Weights of a small GPT-style language model, trained from scratch on English Wikipedia.
Architecture: rotary positions, no biases in attention or MLP, untied embeddings.
Each number is 128 + 32 x the weight over its row's rms, rounded and kept within 0 to 255. Layers, rows and columns count from 0. The size above them is the row's rms in percent of the matrix's.

# layer 7 MLP down (transposed), 256x96, rms 0.197, rows 34-64, columns 0-31
size [ 95  95 100 103  97 100 101 104 108  98  94  99 100 100  96 112  98 102 104 101 102 102  97 103 104  99 102 107  96  96  97]
[[ 63 142  85 177 150 185 107 164 138 128 109 100 131  98  41 106 115 146 117 149 127 126 152  97 164 146  98 142 146 140 166 148]
 [116  98 216  87 142 140 148 116 121 170 160 137 138 123 158 116 138 147  74 127 154 136 165 108 151 131 152 181 103 129 115 124]
 [231 143 141  92 136  85 154 152 128 193 126 112 182 120  89 109 118  89 126 131 142 156 146 113 131 107 126  67 156 121 148 108]
 [156 131 177  98 165 134 146 113 113 160  95 151 103 193 154 127 164  73 173 181 117 168 107  64 123 109 167 115 165 169 101 143]
 [156 149 110 132 148 109 107 157  64  56 142 106  90 153 131  89 115 221  90 145 134 104 167 112 123 118 134 140 212 144 120 122]
 [129  83 108 106 191 115 147 141 133 149  95 176  82  95 157 120  92 199  79 148 163 140 150  73 101 113 124  54 116 150 127 160]
 [128 140 148 162  73  65  63 169 152  78 114 183 123 133 112 146 128 102 155 118  74 200  78 140 165 108 150 114 157 125 101 123]
 [132  70 128 158 172  83  95 190 115  78 213 125  77 143 117 113 117 155 122  83 151  88 109 110  98 166 157 121 149 104 165 100]
 [153 151 107 163 118 135 137 101  89 141 129 157 167 126 140 104 142 136 141 105 120 148 158 147 107 104  93 134 147 104 148 156]
 [135 147 145  62 112 101 163  87 115 132 109 120 190 134 126 151 182 135 125 105 141 100 112 139 130 166 112  97 123  83 116 145]
 [124 126 117  82 180 106  89 142 144 138 134 154 108 115  81 122  89 196 106 182 129 156  98 109 156 120 103 140 134 131 178 149]
 [137  91 200 156 138 133  95 155 107 118  84 119 119 150 183  97 120 108  87 194 106 128  88  89 137 108 146 143 181 121 139 120]
 [127  84 128 137 155 158 116 115 154 134 103 119 126 113 123 163 145 149 143  79  81 117 190 119  93 195  71 136 101 112 194 176]
 [200  73 103 133 102 192 214 127 107 100 126 116 139  98  83 170 157 115  96 151 150 141 127 159 136  97 132  80  87 141 153 125]
 [139 151 116  72  46 155 159 136 121 186 117  84 119 111 136 121 100 101  74 108 121 105 100 114 165 138 145 135 153 116  83 111]
 [148 173 132 128 160 164 190 132 129 125 155 130 151 122 104 126 130  59 181  79 122 131 203 146 118 176 102  94  91 100  78 126]
 [131  86 164 153 154  85 104 118 125  88 126 170 125 127 102 162  88  98 110 117  69 148 170 162 126 156 104 145 155 100 106 131]
 [ 66 160 137 132 154 170  93 108 109 135 167 118 149 144 121 142  62 126 152 123 114 132 142  96 126 180 124 121 148 102 106  63]
 [170 118 157 156 113 101 100 186 120  97 136  97 118 102 156 107 144  63  73 103 158  87 134 108 127 103 153 184 126  61 176 126]
 [131 174  61 106 124 148 153 169  29 154 142 136 110 174 150 191 160 115 139 117 126  73 137 101 152 147 152 111 122 150 177 123]
 [ 79  77 148  91 155 107 131 122  98 103  88 163 116 126  80 138 111 103 127 149 145 152 115 139 139 126 102 134 144 152  98 166]
 [118 110 134 165  66 175 168 150 164 139 121 141 109 125 118 117 148  82 102  69 188 105  97 148 124 112 171 151 123 205  81 100]
 [ 92 129 155 162 104 198 187 125 118 155  93 134 109 108 192 104 133 154  68 160 122 152 137 191 135 118 126  97  87 169 147 135]
 [178 140 109  88 152  88 197 167 146  76 124 148 154 139 160 143  45 147 113 142 116 159 154 120  71  82 112 169 134  91 105  68]
 [119 106  72  77 122 138  95 109 138 124 201 146 152  60 140 145 114  94 181 149 117 147 125  94 131 144 110 128  73 101 178 102]
 [160 149  99  71 120 174  99 142  86 187 114 187 184 129 126  78 188  79 102 108 126 167 107 129 137  97 105 163 102 169 128  88]
 [159 126 129 109 100 105 149 129 106 184 148 133 111  95  72 105 131  84 131 166 156 115  85 125 124 128 155  96 123  96 132 113]
 [ 80 112 123 122 127 101 155 120 134 132 231 137 133 123  69  56 119 135 161 117 150 190 130 142 132 145 114 145 129  77 111 124]
 [153 152 132  93 150 216 161 183 136 170 188 101 109 109 164 122 126 124 148 151 162 140  92 125 147  82  85 140 168 109 106 121]
 [161 153 137 176  99 127 174 186  66 121  62  93 127 144 111 174 134 161 134 169 119 106 100  96 102 116 172 136 154 156 103 166]
 [119 150 118 182 153 112 108  76  67 139 170  86 113 124 174 131  99 174 129  99 150 102 160 105  73  87 100 162  92 116 132  82]]
# layer 7 MLP gate, 256x96, rms 0.229, rows 35-65, columns 0-31
size [ 89 110  91 101 108 101 100 109  97  87  96  94  94  97 112  99 112 101  86 115 102 101 100 107 102 104 116 109  92  95 101]
[[117 176 115 136  87 140 105 104 108 110  95 113 156 145 149 117 103 104 145  98 166 198 135 101 137  92  82 155 118 117 124 124]
 [ 82  79 116 139  90 131  89 124  45  94 131  88 137 135 139 146 121 147 166 155 117 105 148 190 170 142 174 126 156 147  78 148]
 [123 139 132 145  49  94 105 161  93 118 160  96 140  91  91  83 105 104  85  48 119 154  82 113 132 118 175 103 131 100 152 114]
 [118 144 143 126 118 104  91  82 154 116 100 107 128  73 150  55 158 151 101 163 144 148 105 158 102 120 105 103 163 159  12 102]
 [144  72 114 123 133 156 150 149  88 118 121 156  81 114 111 181 172  94 124 165 133 136  89 116  89 166 136 195 148 141 121 166]
 [148  72  94 137  42  80 154 142 176 118  57 127 111 114 160 130 126  96 127 105 118 200  91 106 142 158 132  95 135 123 143 134]
 [119 107 148  99 140 127 123 108 123 134 141 125 144 158 150 108 127 134 150 129 135  42 160 127 106 136 169 172 141 133 140 118]
 [126  94 133 101 117 106 132 202 124 118 138 103 114 136 110 103 122 109 145 139 190 145 136 112 182  72 153 120 118 100 125 134]
 [ 89 155 150  99 165  62 140 174  90  99 124  89  48 167 149  98 160 173 172 179 139  92 142 122 102 133 136  94 106 127 168 185]
 [120  95  94 102  90  43 158  98 105 177 145 171 148 121 126 173 122 162 145 158 118 115 165 132 143 107  96 155 132 192 101 184]
 [190  90 112 105 105 174  91 117 123 111 120 148  98 156 129 147  64 105 131 102  75 105  82 147 182 151  90 121 148 123  95 105]
 [143 175 135 103 120 118  90 168 134 103 137 141  78 103 106 170 116 121 135 108 136 122 124 114 127 127  54  95 191 152 120 111]
 [104 120 106 136 102  65  88 135 121 138 161  86 129 150 142 138 152 121 104 133 127 160 153 103 154 121  95 103  75 147 128 125]
 [130 126 110 104  97 108 147  83 170 170 125 113 112  82 122 106 109 129 103 137 134 101 158 124 163 180 134 117 116 117 103 168]
 [163 128 127 119 133 133  67  68 113 154 180 171 151 156 122 132 157  97 166 147 198  94  79  75 123 136 151 156 128 150  73 124]
 [172  87 128 113 154 120 105 126 115 139 111 194 100 105 105 136 121 105 136 143  67 149 147 114 111 137  88 118 148 104  87 114]
 [102 163 143 155 169 134 214 158 154 149 141 117 139  97 128 141  99 138 121 113 176 115 101 151 179 126  99 162 139 139 119 106]
 [146 176 199 118  78 109 140 158 135 128 118 149 129 157 128 107 126 142 163 130 133 114  77  93 112 141 138 190 111  58 142 103]
 [118 148 109 165 158 116 103 108  67 154 178  48 187 100 105 131 129 145 148 128 132 120 176  77 180 140 106 133 131 155 144 105]
 [168 176 135 149 146 141 117 106 135 130 170 166 100 215 180 144 156 154 147 165 153 107  91  97 145 150 102 108 132  70 112  95]
 [ 75 125 143 114 129 126 119 101 148 117  45  91 105 151  93 133 136 124 141 192 148 190  79  74 103 155 134 175 167 115 136 123]
 [103  83 174 158 106 172  89 167 144  57 126 105 129  70 104 141 122 147 107 126 118 116 131 134 125  94 128 136 185  88 109  78]
 [156  82 126  79 168 140 164  84 128 112 140 164 149  95 172 117  93 178 121 121 118  61 118 128 144 102 160 196 113 102 124  72]
 [ 62 160 114 141 104 178  97 105 117 105 169 139 128  98 165 165  85 145  34 122  88 109  86 114 160  98  79  94 126 168  67 147]
 [191 127 127  92 137 175  96 157 120 197 139 218 180 140 134  99 113  82 133 152 148 168 134 102 126 102  89 167 133 137 170 139]
 [150 148 105 142 169 113 149  78  75 116 119 134  95  76  82  66 113  64 159 144 173 103  91 103 185 138 179  87 179 134 119 146]
 [ 79 148 115 143 126 171  76 124 162 145  66 117 141 128 174 127  86 188 101  96  97  95  97 113 145 129 116 209 103 144 127 105]
 [ 99 145 120  84 167  96 104 210 121 127 142 149 121 150 172 169  96 104 153 140 122 113 108 110 123  94 100 121 127 144  76 141]
 [124  87 161 173 163 133 129 129  82 121  99 127  99 171 140 156  86 151 140 148  90 123  99 145 118  97 143 109 159 103 106  84]
 [ 87  66 164 101 118 150  76 100  88 109 131 141 114 134 116 165 121  88  42 130  81 182  82 145 147 144 110 122  81 171  96 162]
 [132 196 164 116 131 130 168 136 115 129 111 107 106 147 154  80 144 155 105 112 126  94  93 112 147  92 100 145 147  93 118 161]]
# layer 7 MLP up, 256x96, rms 0.212, rows 35-65, columns 0-31
size [ 90 107  97 100  99 102 104 108 105  98  98 100  98 105 112  98 111 106  89 100 109 110 109 107 101 103 112 101  94  91 106]
[[110 222 129  98 143  81 107 176 135 125 112 114 139 134 142 197  96 174 107 176  80 148  84 153 118  97  88 102 201 157 109  81]
 [129 111  87 114 163 145  98 110 112  83 150  93 119  56 152 197  50 160 123 167 127 126 130 153  92  87 150 150 161  95 143  92]
 [ 60 101  82 105 158 199  77 100 103 166  67  91 132  87 118 140 128 103 120 132 129 125 112  93 108 149  85 117 143 184 131 134]
 [153 120 105  81 141 101 175 164 128 146 162 124 126  50  54  77  94 122 156 162 106  89  97 117 126 128 137 113 114  67 182 170]
 [121 129 129 117  79 111 143 110 155 155 110 154  54 103 153 134 164  98 186  70 158 103 116  99 170 100 139 144 122 130 137 138]
 [173 149  76 103 151 155 111 129 124 120 126 121 159 103 127 148 128 151 170  93  98 101  52  95  80 184 113 104 140 130 169 143]
 [138 151  97 176 102 128 177 136 133 145 124 141 153 144  68 109 134 106 153 116 119  64 108 166 150 125 113 105 115 135 124 210]
 [123 129  78 159 149 134  98 109 121 129 135 146 156  88 150 122 138 122 150 230 131 135 111 142 140 101 154  93 166 108 140 113]
 [166 130 133 138 130 133 114 138 137  78  80 123  92 174 122 181 138 159  31 118 186 163 110 102  59 153  78  73 157 163 104 125]
 [158 131 134 126 160 135 165 155 129 176 126 129 132 120 133 174  65 146 113 150 176 121 118 135 107  86  83 151 175 126 123 187]
 [144 160 180 170 157 118 166  88 147 161 221 140  83  75 113 116 136 113 144 161 157 192 173 128  97  87 160 162 150 145  78 110]
 [138 140 102 157 176 147 112 132  56 124  80 162 133 124 136 134 131 156 100 122  91 134 105 112 162 111  82  50 146 133  89 142]
 [117  80 133 181 134 130 167 147 142 127 153 114 149  78 119 168 107 134 156 204 169 130 135 182 203 126 123 164 119 145 124 128]
 [153  70 116 105 184 136 125 103 148 106 160 152 156 138 110 143 172 143 134 128 169 134  79 131 117 120 140 113 176  91 148  67]
 [104 119  94  94 190 114 147 204 196 129 152 128 106 205 124 115 146 158 158  74 139 115 138 153 115 137  86  55 125 100 106 130]
 [141 117 121 159 125 156 139 142 132 118 179 156 120 193 105  91 115 165 195 194 127 153 161 174 119 148 137 162 148 181 108 111]
 [ 92  80 128 138 158 123 163 179 104  97 106 152 128 176 172 150 141 136 109 160 155 118 123 114 175 153 152 136 103 101 130 132]
 [152 167 132 157 109 179 125 139 132  89 113  93  89 144 172 145 148 150  97 154 168 158 144 153 135 109 118  93 133 108 122 202]
 [146 174 149  94 109 170 101 141 111 218  76  86 127 118 147 149 183  96 155 146 146  68 114 102 163 187 124 115 177 144 201 112]
 [129 130  78  84 155 187 112 162 125 134 196 138 131 173  89 101 163 140 100 137 126 154 111 132 154 189 122 103 107 103 171 165]
 [108 152 100 113 168 127  88  96  71 179 133 157 107 130 102 122 100 176 143 149  12 132 116 139 102 111  96 119 168 158 114 131]
 [143  77 152 105  80 129  45 118  69 143 149  86 112  81 127 140  93  76 145 176 126 152 136 184 103 137 143 155 147 156 157 122]
 [137 108 122 170 119 127 102 177 134 168  80  79 113 131  79 140 141 160 128 149 120 121 151 137 174 136 149 113  75 117 196 174]
 [137 141 198 108  65 109 137 145  90  67 187 138 161 136 122 177 137 111  88 139  93 196 142 104 153  97 102 151  94 158 165 197]
 [117 116 145 176 104 169 101 127 132 115 102 120 100 124 194 136 160 104 152 138 113   2 136 158  75 122 166 122 150 107 133 146]
 [214  74 116  94 139 167 100 143  99  93  90 111  88 131  91 126 113 142 107 118 132 103 140 188  88 173  47 149 108  71 139 104]
 [137 157 122 104  94 150 143 133 168 146  83 113 162 127 137  90 128 128 109 139 119 119  97 142 110 109 123 227 125 156 135 152]
 [ 52 121  54 164 161 152 127 143 137 148  46 107 114 114 166 106 110 105 142 111 144 101 149 160 158 112  99 107 140 116 117 108]
 [ 91 168 108  97 152  88 102 121 110 126 120 169  93 126 128 103 165 142  82 115 194 116 173 107 133 141  88 100 106 116 138 138]
 [125 109  73 116  85 162 123  84  97 124 126 141 164 144  93  99 108  74 118 138  84  98 176  90 167 173 146 117 159 113 160 135]
 [171 120 133 163 121 144 136 114 108 196 124 157 115 114  99  88 133  94 136 134 134 134  62 148 121 170  99 153  48 153  91 109]]